{"n_layer": 12, "d_model": 64, "n_head": 2, "n_kv_head": 2, "head_dim": 32, "d_mlp": 192, "vocab_size": 4259, "activation": "reglu", "norm": "rmsnorm", "norm_place": "pre", "norm_eps": 1e-05, "positions": "rope", "rope_base": 10000.0, "rope_fraction": 1.0, "qk_norm": false, "attn_scale": 0.177, "bias": "none", "tie_embeddings": true, "parallel_block": false, "init": "uniform", "init_std_qkv": 0.0729, "init_std_o": 0.0, "init_std_up": 0.0729, "init_std_down": 0.0, "optimizer": "adamw", "lr": 0.0063, "beta1": 0.95, "beta2": 0.95, "weight_decay": 0.071, "lr_head": 0.0147, "grad_clip": 0.5, "warmup_steps": 209, "schedule": "cos", "final_lr_fraction": 0.1, "batch_tokens": 32768, "seq_len": 512, "doc_mask": true, "train_tokens": 113800000, "steps": 3473, "dataset": "wikipedia_en"}
Each number is 500 + 40 x the weight over its row's rms, rounded and kept within 0 to 999. Layers, rows and columns count from 0. Numbers have three digits each. The size before them is the row's rms in percent of the matrix's.

# layer 5 attention query, 64x64, rms 0.16, rows 0-63, columns 0-63
101:553538538529417595506449533534465507485480492538507551502509492545453487501443507454543505555535460545398492520507502498566452463482493572511501580549498439501477504503506467539533459551461455
083:532540480436412527507401555559465519477489448506566529518494473552491496418456473441497484539491470452447509465470447496535479501504495564481537590502485534554490528481437536482514531519462467
101:514484478472373515571472469524460500505541499557519520537442483522432451484465439534512550521482477489431438513499495516551451468524530557524500592559531540554476516487547471479515564509508503
089:446487491487568448386504482482531515515506578518503450479510495484550513507537513420472476471471468464560599491526509496465559496493468446486528501444469508529492443573452480517518528437506571
084:491480575452495491381536523478490497488506587496474407496500461523499571490583567460473464508554471439522506569467554509489529492478516513518521471473497499510540438499485560543542535469477535
112:522503481528409510504495474549444523450537477511548541452469491550507439504458409511538526554531469514476533508508438529531411438509509443465506510499542488527503514525532511406497498602477454
101:469439490489524476498516517388532470513503500528448491462521491540481527528531465484454559515477467558529475632490545457487476504497503484538486479501505423480487494516514463582440471437511595
107:495533532484501471407538480561422538486477532546494502458477437522555515420463517488482508535590465425467536452483502540558482495468538512499532530536548545519461522515546552484586521554495509
109:554413496473524535531442573477588484512475492427533494514517561503495504553465479519532537456478533560629473550452486513419479493515503469458510449463525456501502468509506464491459507481494459
111:466567468483450449460592455511462573440532529537483466520508525459575486441560521434451473471477522493516535533547505531484577517550502530536524477526509581501521500497516549528554536528520554
122:485502431498527480466452554453511473434549522487523512525515500469511509527610539574532487498380507541552511546507530455521484461526469511473427487539514527471486493520526406503437536508457475
106:526535489539475488509486448496497497462540418489486527489547529478501471534512532483574506461488503492456525556539583546445486571453497501465575507503516573584591452472525570549470506462482541
104:476577508542543562452489480474516504522502394519501530521503502446482475459523563465482524539491476526423541459541522454561578535523510449487480522526491469552489506478524491515600445509506590
102:503467498503456546561545510549472514485514522484567467473491512487479527556467440472448451467462504542497433441513449534498434484507557490479580474471478506490565513482476557616422526518482447
108:499522468558451527481560445485531447495569477533513525530532513437553453541562496504500514469501535437498541425521497493608485527478400513506477484530486490535469473508542539596500553490544509
116:487511501485429501434564512466463565535499503487484553589499452491550477477529539443493550443536568474501544497493497491555544494452454521476472529442524474495444509554588495467567472568521529
090:512440543546533438534473486446497415504536495493484485436520557389556522522474471539482486548480475433488448534509558522454502560491464531500542519454490484459511445551510558572497463474529518
091:539453484549531500469501580490547476523491485436505542558473509501598505468461594492458456481527519546508519472480523599486574599491505488465525560469466490481458464499460488439536508507506510
089:497492501541482468576545472531535464496486481519514541487468498515534461460516466494508468523530503508346410490466482574560456515538583553515528522526531513461482500462525506525568471558484457
109:465555490521548512476496513455511505518523511485418436458533534511490542519518534494503513494415539512631559520501570445488535540433418461475441439466490482516509508525487485500424504468465512
110:507546563488580501497447556518577487533447475446467472547508498522564538516515588515460474454502528569555522442497546488460585531440467486476471469451452490515532511474452475488441484460497502
085:464531507474503473409569445516489490499517582515486465559515462481538517473506536449483446471569435424442465462512496565523576510505485550576495539519452559498449529479515486465516560503528498
108:501400542532501504606471471560548488470462505450521436446524513560508476557517460552505464429485536539462454518456534489475463477548506498464548463493507442499536548504485498573437467492463496
123:450515538465511525425518515484491491526521553511486444585565504419564569477536552513461484496478465454466462450508544543510579524465471538568496564510456555459490488483458530539496527446532529
154:491528503543481454508416458467529517456446365485540570444490507479477454508500483474526553494528527572439527487527510490484472489509514448479456473552510473530447488458505501428557431541461482
122:444537425577434538548545430431492520534478480512509525505440563441512514527498441445448533482531469505502532522472411500579479513518581501514469505479534453479511473498547480495540450497481468
096:534520431566491535541493507525487466439487562468531492494509548502489533520461467503523446517439455567598418540510458502473475465544496488410502524437500496456514481458477443511431462497568497
112:448566549489514435453485455526478531396486483494493472415537485469538534451502487522488479478518484471434518506521513510488459474555502539539500492565503575543509462479440548528601514548434515
131:505548398566488538509499465533564522511448512531420492533479574454483452552518520530490557445591556520509529524492508490478592472498522479513465505528540475503508468497531453417466470474484535
121:472501483510434413484509389484504539443497483510519459407524526462536513519509480464522495480496501506448508523541504501447481494538522523532528492632520532534508488473533547528617510529491529
111:466487486562499541515471468492520581513448498459508544565467514458441497437493500435416521431436554468520551498486472417590532451510537488498546480428456481509526511476475506545462478509498481
110:480519489514499487467517515455495485510549462520599486463625453528591528451451466485525474518421539490488524466530459515555433532502460484522530506517454522490457531540505503541557559543436510
168:542474483483455493550446441476486528450533446460551550455567555460549543519506470546567551487527547540485470512462469510512447459524546488475524459557517530513468452559566500507581509559457467
056:478487519544529435466413541482543542453491504456433519573562521531434474444512484519466494489587553501485452506475544445516527451531515534507547504481436559486483526534529530467548460442443507
068:580507524454399517527523465521468607458537455465500534452581519444483504449556503536537539478536512531476509545497499493560536455500535474513486512557478492540485506602500509500535527560477484
078:502496523502548544546558560518485467545483539566442487528484453581464424456535557444449475447440528464481492503518545539533552541447459542542500523459487496458561551456454529464474493461507492
082:545481515531525502562447532583498467475511561551428506510491543578496516487556507525455507496493530436576462399538565493598457543449539522540543507485483467461504507486493534497516504482477516
094:481409494488488513491563527443514442522528499514487483523458478520449484536566511478453471480568455447466578553571496414467431539499475495567523518502452486497523546484445553551464539538478485
084:445421492475535405495467467442467457510498502468512452445493495485520510523452532557490492515614506544500451479499411454523484531499453492481525487516512523455583504508425560482509460554490540
086:551533540533461571505387502506496494497544488486480559443589548463492500427484468500504521592585506494524460507477430539503466443467548477562491504486474481496481502538548485458524454524508512
084:449454491450524461536499523486579569535584518474426485487513464413455475550574475496527475531511547486487461542494466456539496490485480481460512510515485509504560450545582444514581525466471523
041:475439490510465544498608504464562480514495577478506467514501492503508517426534490497468499549489490487458525509517484461492552505504519520499341553474499475462492551480469396454485482532527511
083:534521520488594463486503515561507443578514567549517522526503552533540531507457511563515474457533474456515508513506468470545554573486557513538504496480546535489543477535454514488505394487497400
081:491544472574492648573593516483537498508511526456504505472499504444548445505477511578556531548554528496459463509497488519519511562522558504471493482475533539481473500481496472514550444511484449
101:550484526423494534483495455505481539541508453468461492503506564540478531543457458412524524504516592555501450529441538518485511465489521500485604423561542485488543468549550513505513490463465443
086:448508426581526610541524568541493482524481497510513463500492501475478493427434498506469493507530508508556545482480561494476507590465469598531483478514522437530557471551530492483473548539492479
082:424524478513567423506469464568489569391523506470509506547576544438451496523496450527480496568490516469492430501484512536516493420499542507437511524477502465463553507513517532490481453468547485
085:451517472535529414482496477497569510560470518532507520552450475557541504495581523560478498438489483423540427487531461488472496518463550479508558479473545448448527558465554526449504573483480523
083:549481449478455494514488423476508510461532453464572512477504537429576535537515481503580536492506510536498483520485450544527430484540582465473531482553556526527441471543545438503519552574487501
086:536470445441412492522473439490472542461553467441564535486527527420546543533533507559572531492518524525473479530532461536502470454507542483505478476564490512509475474538540480525574526580444471
074:550526483428467480501496448418504478507543524502543507482496538435539543551463411481564533496454482478455532539503500514441419456529483428474502472535527494512488489509568414489477554569481476
076:569498486398463513484511476532464570478514504487456526481579535450497500421474524441547537454556541540475500544482467545532518405489507473517478522541479527490511504599491495451490520570526489
086:466461479480529390469495511459535488594507534495478483537438457537543476548523476471577491520385394514489481536532533496488466537499486449474546510474485546511475504455544461517499515489456520
078:488425488438428631495509503585507497502513529471558476445513517475519545493563498483471490499529501509516505484476480502492494465505613512460407483491448536534518510564458520572510485513498522
073:543492480538503554517505403435444522497517453526523453392507540450510551491461534513540495554559540518540483463536499501480462501529555557474549520516588482530494541569462497464500549491479451
075:482399445500384552523517480475482496530501519494520457468576510449545492533501492463500540584488489538515528504529484434591471453554507511463548480431505450488515526471534470459460465494462525
090:541550544451518466444469439484488483492482515542481483500517524497522513523466454482473491503504478504413444575528466523423558440466479451435530484435541445473538494520572558451555458510432516
183:550498479440420513544486465514474574464547455486531556465557528446532537504503453531562563487481556506519491518469481523538466461513557466479513482574534515543456435565552458509564557522481474
072:546488526472532591478444473495529530475570526545551510486453461513520485523464434503492515438482514519475487494520486585574566583498475494527407514493458488532540508424446530468448529514497536
125:526507557478531505450552492509490436522511551544485482573480475574475477428492501405465461513448517481492506454527501507490613539433458512517497541475531449510585530491422482454495528479515513
086:520523531460512529505528462522471511513496473462484536437552540520490531579502501499594513558473501508484550520487410536528433403508559531471428562501507547468512496529524424439527436514495498
092:510533503502552411491540534525461467539508506530498458551513452482474519540434483517480499442560462572500450419497555475602494468463495524534565512451481477461440525476514505422485486559541512
081:564522512493530569480520501467531490457511430506565511487459501554499468502484474501520503414487498511489516480524437468469537500449519458425508442463605408532526473474509601467560488493463492
083:583428488540533588521567449497485552475518402477529520510495588440423563499506515441513520490527565582491522495491525512489486474497519504458551549451502451506503503498490508525553497524494472
# layer 5 attention key, 64x64, rms 0.167, rows 0-63, columns 0-63
078:444482436506482471485455421539494495521441511557488508484452477510435464477498431494467500487491475507516496564503395497420488577484528464435505533487494473522443472511504532511373517483512469
083:518415484519447439498417495547470539451514560489502567400475464435392476549455491500516463491468481512458497473523482536554506467462528503505508512492521517553460523502484449514462455512472430
088:471534540455466480523472517478435489466448572482520513479462423539472542482483483518531547461414497559494486469522464514520448517518456500425552432467481455499498531525437465461480518599476427
086:541515504463575493545524459493513498562500498520542468545522579542544445517543487526502498566506479477511497498518568425524574457521547525576560552516462529506461439466461552497519469447548569
101:591385474519551480515564484552512491535512481553471520564529552463471420541517505538434466528492483423497467450518504518520561486501528480530550535500523556490472495455526490542532429478511531
062:404518481500448467505474471546469484438506427443561540508438470439488496512554562515477501439495526554423558534472493563496486529509559527567516447512547486485494559509525489448544536504485533
096:438517482521520510533441524504472435484501479474509509551482480489545529551538525548511531427463528514494475468546543498466494477478467393429434465561461519524478548479518411430532521517531415
130:508458449512527432496517497430523434570468494555522510580468517478486442490498575501462459568413461407464473429529479435476509540511480516520522529488512523447463482513518538524499472495561511
119:484543448504468539469506510563518548470488444451517485458490490477528530487497464453531554431537590569531535547448497549457454488506470532482492456507536404537493575513553520464519538569459468
080:541488569473480477530516487416505439552479514538486547477484523510528481518513503525497560580503481499472444529531523470536433476507576429458467554468439548415457453538471438533555477495529479
101:446505545468525534486502478547484566494531493470545522602530456540533441533468467533480533459521554443554472477466519497492621574514467475488526537489536568513475537465488518524547456480489560
099:472479531510493502502556503575567532464500566487488524445504444467553509536473452548443499490537462478504544475518495453553553451452510517561429541430514534418452524476482518459522521404504476
096:496479507445452498542432514515530489438497500505505543498525505529526547518476455575488504437559459493472536587505479515505517558423548439472462476564465575442449466517574457469477567502497483
090:526489528476458565479544520539475528525476521494438498422528537578501506492541533478534499525560448522493558521457465479527406408534551553519510507485543519459541491517391532514479453505456488
102:524409506546480599564514484556516561453524489491476563513486490470482485569520479554474527474484506437485578456515551438522551440462466438478518500449563558522535514515489522508506475517465461
105:474463451610536579512516500432519488525573440600532485505453468505451475501548485528498529522451481490514548465532557502442555548442473458453496459527545488490508508488562511495545543519496509
084:545526488571537474485361528468527502458502507468479559465543560485459496505433541465560464491597428525495500532476504503444465502528488520479508507526538477481507493441566509513464565520485457
086:446521507530498505475480473525527531515457523484523439507488563527472546460393460478508454542545435495514559567486494526390446443558544509531483533472558471542520452486553494453454536506515498
093:502498565507475538507452575470514428444529443423535482482537502355563508511501481501563489481524463513516538514489508489482525481518426464457435469449480453513492511534474566519482514483471545
087:473465482443483509472566458513482586542540526552449512577459434523482490471579495495433530485505571504482433483512484529489541471530491501517578520530463571522530543479511448485552556452551495
080:494536461562545532452592432477550575569479534528448433488550518534498541422475478468497458537555501461584454474496498545456451493508513485495549496486523471508532478542549542463459477488508473
117:550420495482533486500515495486502444512538460527553490556573541483479429530522543518440458520476453418482516439493523423471548461524507489495533521500488584527517449497478552581527446452544528
106:504527485485481482456570555564498548482510486480514471466503453466515574466498490451533497483579512487574557557493530519438582465494502506554510487444500459546527583511462521437535520486423561
089:519454588494520494535480494448449425549491567520487465525581499550510482486488475490503449564462433412481518505547520406474471506508495478457526539452440537506560431506461533532484486501501485
091:479527409516461516488515499569556576413533504474560528497488454489533523544477431481507561443515509508546473485464519558529545489466488491483464456513575530548466533448579516461503572528487491
130:556516469513426564547497483518502525478579462510518529423476496561492475543467520530558564478528533577501487524485513499560448455498492486438426455549605506513518511542530501478510564542515486
095:523539532439518535493544476542540589533466496488466416522540486462531469599457553493560505474551469514484475490436528541490484516561519544525437541517497538484529522467490490488444457397526492
109:551469556428512427493520469460542495531513600497493542487455527508554508480454433526487523527546485414471463601519454456519491491493550514500519555467504573513469423549484493492464512467506511
114:504537468550461451465473459480494506423563427489556546496473480495428480507505529487546549499464508545500519425503528531548602486504428495507463517516510531543450573450524453410518488487521499
106:544516529446383456532558499495562471540512599513524560481450521496548481564484477504534533529517496472464495553550518458599467479478512498506486540456490564483436492527509566481471523479505486
105:504559455546537577497451474569465561483570462517483478464445499542462496458551539537472517522548494551505521475510516565517483438420478520479514501530522501492512508580535423449524418523478537
119:477383523451478548538549532496534502489539533484517500583493484497524501507540480499450495498476485449502460575497519436452469478485557577458558519443513595446571484521519541544514525497492530
054:437438467500489454547504531447546463518460524510492513490347404550487512578498433529501523460481493523530452501463480490512457528491512507459476438496528511533490516454494520521493530531418471
076:483545550515579467453482524481469494523503532530496470550511487548434450485482549484439420565469440505481572460515530451506574495494478486495474517455461523464498515463474532487448420436554570
069:478447429465457516551460497496541496468504474469571501535494477515554480534484520556530570438547513520587454543476483554557485480515546462470467472528576482545451475511516465455482581540435478
075:499551540510512416445461533531456488496492477555508495530566520518437481497483506499439437545457420461519526442584527489528531526470465492528494575461488499492518500465478481492472460407561577
080:468565501588516461488425450468503472512501538488456494521532557499496508491521529546456486554481454473536493415526461452461494443566518467452448552492463466456472529444500516490508474455584581
080:464432533576544421521484510469478556468519434511473452529558545513542477551497523540473509482440544423485504492563535469471471510488512465468545521612556581533519516511488502510482478476457475
087:433450525519490467536463417466569466488510456400510477481456492511557442498565481457496535494553588488462485555478510521480450477516555489465494493501526543530455474507474486491582539563450525
063:463507492496456539588447472532493503474523494494540527506448478497431477571529470506510563452536521581462503473420444444514494518555576529509453477500583503500428478464575515490497534534476475
084:543557548532541395494439501499504459539437503535523469477489506570542504505521467551431453523428500458559493430512512439506458562445459491502549492466563491421516497498475527462501518527471496
316:530466461455436525553486475486522522461503478452515533464497532458559522537489449518569560438543552521545470542455465519532459484526530489463523429541577500545470473533527507514545545592441444
064:518545516508579451429483469501508438533552426432451534502464488465485518475463519516441482500538538482535448464468441521501460479530487467540480493586450573536528509504545459508556420489529449
135:490529531529536488458496541548456439497481513517490476533500496512424487478531555493452408518445458466461513431535521487471511533452441558574498550462465520497546548457456488491494440401531560
083:518518559545593475467538497493505498526493505520489479501504452546440457445471480466456434560436427474439563498515525472458526512427478508544469573441479507484528536475502514507494442481581562
076:492510497508419492558536523531504490467480468459547516488490493400503535472510431544481474484473523421545470547432436464583471476556505548510508553511524394520540473512495457508460522541463527
074:423544481432518558545521472514462409552425490526482518476462521509529526472464489456508488519534416484526501502482452498516577464556471542513540531541472525463466519495510557411538572538520472
090:506470494485486485492514448484545502484509545380514537493528564439548537492550489520572542496552523533514481530468493569533552467531508436476531453498578457507402481523544516545523554549515470
150:534460454448446508538491457478520538486507467445513553463491526452568526536491454526542572453543535525552471542453477509533468465541554486459501422550555490533452461557527495524554533566448451
085:456459471505469487526484501477536518458471524454528508491495491473551489549529425513568566433552519513532479493443508541494413493555541504478516435514528516555452496537525504496504605571447416
079:542469461514434507537520477458526539458493477490515526505472532451536500514524435508564585437558584514528460532467500500519430510541490505474526451548550495523470522508539527528539554586417443
085:478419444445462472537490485436563489503536474444549551550474495508518482522496429511540590452542460528567523559458478535541500467515538476490531434511564482563472447510487464469489534550479489
071:556567559528497453462516461460461490528507580546468461513536535499537460488528511458526449536505531504510472456557537446538483627450467499505537506474463501466503486517479529586509448428505453
087:496450451434485479547440474519549557511525461480543460462507559520527525537480507522499563456556507425576438533427477512464471493503528473449494425524563462560510504497493502543533530573495449
060:483514375485549374530500452514507540412453444440508508501468451507526528521499425493534495478547531516495415521470491477504458522529515456505489514512558538523479483495552487529557516518468510
108:440547560586520486512510491529469483509533551555488500543465476559473503496501544451429431500465462462467515474520504463464540575442457540531485580503466520499556557456430474542488465466503551
076:543553500519533478457525420538479507522515529481526548523538489511483420341526456474516534469476520507483497468504447589474535556490520496527422545504489531436466481478526516465493503549531497
032:482561571515495482472463596497552469504491563508549406484517464539464505480492504473451490554460460495457483483558526444489520530477436484513539539499459466438553522497520488476426510430533577
089:561441457420387544528489443492498547447520497461485526471526504515560523530459430493488531498502583520503495471482505582521485465578478505485516430539492469533446482547548502463500525546472512
079:538488450430461491552484488494526544507532460436527566473508469502556499504494435514562552447500522522523479561474480493535458475530521453445528448562568488538463473544529495498574503611476463
114:448540517520518472430496517513500468521486508559497465497462458579442447460517530484480444540490450470437499421543504478537563556443447523533519523472444518510531515439476512491472422421555540
095:525472465507466512560537460427557499502537484444478564484477525432533513460529540439500537503502519563551454492463444475479509501566542461441526428522519535515516459545536495489499601578466473
084:523546499549517513469546526534499493505533515449492476497509504518446463403478516520468464508407541484457529488561523535447588553485472498532472593439459460473506551460486516463474489471586556
083:438533492513567463497528534495455480495512519528465433460494453571459441435469545526420422519438460457460549446558532508467542499508484547545523549480486496504542533443476509488469478434543533
# layer 5 attention value, 64x64, rms 0.147, rows 0-42, columns 0-63
070:505529541499554518509471527493524492474528504496538450587529534488543485523423468573437506568534476535504557508503521510522510438530395525413477550483533465470429532496545521483578508485463463
077:442484487483517527429439532573514513432475483502525491525503389471454465504475506525447511500469564530476491491538499564465482467497500507552467547511482446521550500479483590534542586494520414
073:512619492503490579424522493475494541532424438478527518483507508468485468492563493457537496484440432545478563499497504492551509566480496444526489516556434474480489537565493454492509438547469471
083:429379450510473560461544491466462440481495519533486512535492530484466519452503513524510498475578568536506447526462473459414481493509532516544451497446520443557526474501448486547510450476473557
086:581515525575525467579491489478508479553464450539413461540492548420543481526528463520550500460553500473519489499481564437451559552474507454522456495500460478564510505574528483484520467504545518
075:490469477599450499567551543476507465492538527503465546491488616438531550488521525581533496487495468521509458491468529428444508494489562531488538499469498535465529475467399485531491482493529556
083:560523502572474355532524503462494523440481506503488483443550505536552508485483439441506499495418479463544474546492449482438429532511518522525455500535498518507515483484493512571436501488543547
080:474483487518573519521514464536549427451448491515489539493527529512502468527546528433448526512497529485483499407518490536421494546455470539579500480608444571455456506483549488559501471498489515
082:431445477410414467561527439487538462548463540488506496509461533482510500495526504546457493524528510470485488542472379540439528532506521518542521510508550590498480444526482511506457430491516522
067:549452479465486535480461502473472519526473518561499551528548495482504454501458470497491486463508531475460525473456431545403356509516497482540459526508499460570590532522538532459475496559504519
084:489480487555488467504494450530504527442521572526535473357482488458506544493454483441509475514561473485532495552524422493544457479537419486454487517484538455537505492482481515495431488480566435
082:519419473467481488502527445532484479537550560543484493442467487528495506467457465449508493453486462495508488571460321509471520492541538527507520537459510521557515508487472481559443492495537473
086:506462479459492489540554489481460476467515513507538495475510596466447476470432538482439490506501456467492518531445497479467511508522566559518496497561469569560461445483499444583579499503429578
077:452512516391567469544486534551529468535467475476540445501502546500466497469459484556433476461519488463500515504508424495549566488527504520440493547535441488490451506507495493502539551508563386
083:485465522503560548509512489490513402567503529445499518589496554571465544519470454434465481495482553468555485524525467556475534508405477489411529513483490489520471547487541428474518501528469501
078:497506502444506543529528484500488589493427515476544489536490430449463525505440413435480490558448452475561438547499473471494561489509566477505438496445501499524465524501467557505412466503482503
075:537523503421489539555557535501449489500474556476516539496523501457457550495521497421537515521517484553517437462534526505512588408423537499436525576469460509522492497508456496523462506426475452
066:468499480547496568470486517418549511500512441490531553543495495407538482577440477580565471528458479559498506479533510477513495534516538504497577519524508436526576516548434548519516473515471538
086:542599467519452474473542559533492541489524470528469536507508533452552480589569511447533481492533485554471537438494576550529402497506442503513508463531467488520566517472532525531510493547477536
081:460496471552493518542495466473541495477475474483520505483513463434537467578540485493486492502450459548478590445468481512556512457511464529511451509624495499512529511531492565611468531457568500
074:437460448514493616465569512537522486407543528514483543440487517543538556489487572510493488479499489513503523475448481434546492499482475510577544508567469456520547485467473429476538470500501544
086:502508477472407449557526526508523480479462535521441503483520516542488543536562538443484532519574453458504511506471550525473444505395512515509429532514474568561527506478581480468469508459466562
083:430531455579537541451504456489536502503558438505488504506472541437497527437533505577528498398491564531470514455524527495545546549507502510590538455473489452489515531491429494560510503501515536
082:514427454447528486513580467528477553521557549520485507598527530527511489524468436464480500466503454474487450508436527481442483520441525495493481509431524526429498583425515477493501515550470563
085:542533508384529481481525506489498478550465504473477485551502504539495493512482417442492487533450525474486537477504468441453468478509580489405473480484526491431453472474411465405480513494494451
075:565521481465440464488525562478538582457510534522512525415477488451563524502499505529504476534514503499472465579550443470560444481597497514523551528505562477510536469547478525561434528476525499
083:462552540541541491530481562508507473476451541449492472496515443512464554522506551433461533476489558462470475513524453550494521442464392501433451535524497490548446559469456510513477582449504462
088:510411499498506534530547482460484456479487498481560508495462538430463460497503513583478524538560482535529471556504472483399445524543557515600573514466458503482532455494489555522530441513491523
088:484470481510528523560476474455528395609556465533405451495478575556536518489545504512471521528512542504490548499452450525458401536478509478499540534527537491487528491532542485493519468520487545
080:407453484441476497442551464525535472502477516510480509489480542561483518407495461521530478476554521520505454479458532452466513580471590491541400515483481454433484462488515530494514560526541514
069:463493507498420511532581448487495491510510535497635530516511491469516499575490449441466467467526501461553462585488562545475430517558477468500555495455500496485507491525463537443505546464478501
078:538466506533467532481527587496476453536426510482590540542452482490525488562462493571530514505555572501458488474516464486434520461537537505522508507476421475520557526521436539431552483451532484
105:503536528434457463450493487413508560494528465523417575502517504529550479509603506536484522492469497504515570516484478510525480558437474540512565493451496541580475486488531581561523476493503520
122:516485518497466518456492500572523506568411519492495475541498541521522445486494530505486490515586518495442426561483477556572458476514493522512516522456575462405552517517498521425520516540445440
122:480484467507502467476484543478547430479609466500454439498389446519514449508473470505462514431487501444549557506489525520535516541484439493504556462441536461545525507472446499522526574518520535
113:469446560518500483494566491481438449501522532486465455488455514442464435493502470509494522520476549500510455491504516492437427521611545538515544480520472441598427455521544542524501495454538538
114:456558517524452511560490493489461574477499499485522585478552531547489454478463493544516489511420494497530442459527595556485490579476494531473563481480507494559505473568515527575513530543537553
118:585492526493538425552488515597480454548455460486514493502490500467499478560519503526452515444519499440506558468435511493530511424541470456542462511488481490510508545492374480449456479518543510
115:497514508539490474441451572480446472431515524474448521410450538526511454466451399519466498523487528430536540456465487513529475514480449537469506512474459452507484501441483533569544541498423475
098:485467467459442556519510531496524498490485431499545498489499502574421551506395523497506473475504509558394461427546539581505470492538498452519544524513479465439458546541519454462513502514505474
127:447457475557522403445460450551537443484455507451525527525522561449521591559525522453449478507464487561492421472464488570496518442524483559516441506506528500497516514445512469480474508498522507
127:538556493559482524508545495511595465556447465530506464525546548498470445592546483531498509532530502473468455463503558542450497500473486454499516471528444589445521534557444521529469496474426521
129:478455537405488467478485525421424451520528562524512538560461448495538440437488552445525538477433522539459454521516404519546509518498525499504576494482510527517492534473526468444515492472501470
# layer 5 attention output (transposed), 64x64, rms 0.157, rows 0-42, columns 0-63
073:446446537490550495521489451529520440571514531489605466513507571478482510555552457560544533533524506538439551503507533488489513500474548465461437487540460528580489460468493473561499572517512462
083:524439469517547512480521446527498530516481453505498559519531459495491516439508503442489394489517570539481507561500489559480539461494489550540511451514451486483474515490510649513520492472575445
073:498525533445558462510534528526514543483476447555486486435516520562475477524499531470525463463514576484469532456535466512457544512506550522475534489528571499521497527476520431498558368485541589
079:511496478540470569508491425497481518521527440513506524465498586454474477438430517445576524509499485498546491473494457523531449473527434525507489588450476452425518585456521545502433468486488506
097:506530563514478535539541527416494531557489493519471457468494469417468476499455518512474458433585435491417500515427452496503486556456496452514452581516517505519548433505509440490522487519465510
082:516525494521418482539467570380461468479536545453470453500442571479473476487472455528476548507445465491506491469544553476512493536533485499489498547455452447470515463487464422497425507497444459
079:524558419480540442488510524430470506444465531515429437507512475429539519432499523493474514452460453522562454452505446519474442523499498548479487506460519551447504402491510496527556484463442490
080:472511608433487516498533413499586501460520479479500457520559511462568443457473549472424540498530518474461495484533543528485508479517546511503569468542486470439515467459513488523571481458455539
075:500502494542452561507442465482536431505478525452467583529447591488556509563532558486432528520426468500532496461541495449507516514525415487525461510446433498449514524473472431530483482496514506
065:542486443503548472524476469527483579542474436544495614541488482474527420517503531461499524500545490615458515511473442487528496524528473549515494526460491461476548502476517543531513413444530476
090:495522423569506412503497455449496500500453514536448524491406495477552556527519455484522470512420511495563452454514480520555445485520488560484446480526545525508458532523516527485494500560590455
087:528527440555543488462472423526462526512473460559428576507443528502569497500494496477467542485447436466591462485461437464552455504555484522497491524475538537466514549503505543558499463461547499
101:453482532476519570485472499504481522474537535500506487472562607518478465505424510521478584496487388511527526502554494516472520499533543485471498554469457498451495411477530508564503462434429506
080:476462500486518519458443402451477519545462473492491494562523536520410526509524492516430432471444493506457510516505514512531540487474566480502503481554515588558486512542527488541556499532606453
090:457474524507502515416472455518504524498488470468595498543569482503487513501517495474522493559501506436501481471428472503550513534481560424456561495484570525555458598537546501536545538566473527
079:527510455489535501435504533478444556517463497572512556480458544476566551508525530509507428537459498464553456491473468493458521500580451530538478540510513587489405524463463559490524486560537536
080:467494512498495438392481585431488502544510534513501492457478459542504543481465459424517591550476463427484486493506554517492493521524519513512438523529558512527410543460490524544461519509556479
069:530482485554526512521469571367508466491470537499504529474491573504499473532554458516504409523477532565481524496577505472491490527571527493480493517479421428493481516457440438501466501482467543
083:522520509483480430508553562518547530471538457521499519471520461495533409502466442443559476477560533559466545503480548544490487486487539574502545457504549447507541406444539481502502479435458534
084:528466510484523491550460488438555451494462467488442537431512536465563495489459476509470447431459520510466493502565531505500466535540530599521490463543433504502536437440496506571592502459510512
081:472539492480443496514500472527518536459496478507458471432480571477506449441472490469532497477506537515578469503606537504593483480530565579501567502492473492460491588533545467505467442534523471
092:487496523492398500486548576546527502471521546455479565487482442431540476517450522447514545516524443439507489512475524491509587546448487557545489518502509565460450436481561446541506461478509500
095:533484509545446552531512427474480493475543442461477460444504545507484418432498466493481392439510557491492454498490493547518460519500483487507563518498498425512581568533480483434481541514452502
089:542501454465462478473546502575449549502597484535511532575447574503511423505465483523510536526558484483534482528453506415484549520550543514508518566492541510483485431448508459503489518500424503
086:570575434442541463460428511537486531560481513519567457561510494531441573489562511534485538554487459459468544431503472438443480486495523493470516493530527527449496559526509431508519499511523527
080:538551435539513485500479536419504462505455546482438540459417492490501508540587495484495507524447482548559491509572487490521430508540425554534486476483463483464479482479446453507431545460552469
085:506489512529486500441484481537485518521518473484571433509529400484509556474495488425538506490480537440470445506457531551523492494409494553488540461544537556553478524551538573549578522536537482
086:468482517490508570518501506389510468510496548501505568529467597494483473531492538543481547520467472558509492495531490509488477475548443479503452519438383420432465474467485500499441446481510503
084:504512512504485548533482456584570453542503445447497488480537517438502508506502512496502578511577459526461521474407461458529479534476465469520539543457450477488576541515554401542531470496505537
079:517466477427478510481532426536525507487493460476451474515472547426424492429461497509464416481501497475539496517495431445490560510498479563528564554501530534445484522466534472427420443497498494
061:515458452494532487442484575488553479524562510487521594535449557493493511615475523469513464453454474514532504457548478524563500505531491524539443488472560466470450450440505572481503546527483521
079:513477504529525568489451557366501521594522530551574548564453473475484482530500512483456452517486489546459491489561514521537464473453449498542485447451502474488480540530497555535473471467541518
102:484502486448455498528517510519513463509453410518490594452568546500553495596502544544546504509515488463606513429541517477460477539530493520519605501480494500531487482543470552513485495468508469
122:549540503452500493477502467499436517465498487573517504525381554521505550426498598435512482552511485542410559540509503569520508497461500532512510483545507462509466510515478443498462543529446495
135:472487489555511514520491460504543493492541495458501429508430430511605463524494508541517426517496460456558482484560525501484438473545489474538533472508569459545500496440512522437516591569480462
112:510518463464474507527576519468545554514479454485512418439474573502493452524531462500426436510449529513520429531489517486522473532502542452494491489506468437584468419564485560558554502501506511
112:472494469500429531527433510510448560487467496413468604468598509516449456500488448549509559520539514528520514522507508480468409478483532500560545436466511482532520509548559506533505495457522520
121:565478573554554466527522472492473492552475525488542467602423505546536502570493464474498509454430491530397458544450474499507487517522481491524551475487530493536487551435499411512487506507507480
109:503536482487483511496474541535442525449499541492516445475403524475537530517516439539540514566451488499549518465536551529479456586500516438494586502522562508530446394466459520484488494488492440
098:450490499485468489521454496483484555470468550479528489483504406487406520490478547495492530450579518501447498499564557509521487509487504496520422407480459492480509597500524469474580444535478558
120:519535564546432503446460491477455501446488509509515488532436518414488565497455502452470594461442502535511460487441502486493551434449476576477481467517546475461495583514482443523478495460523508
127:476493494567561510507535506468466412504502498491473521552453622496465516462458542461559493516512514530419468491463515532515553542494515477563537390514520535473554447501511479485489490490435535
123:446445426440495469511478493543520563530493384531507453431452454524575531493532553483460429514500521479551523496543514462552455487518476520474524539510409490531468492502437459511529484522493492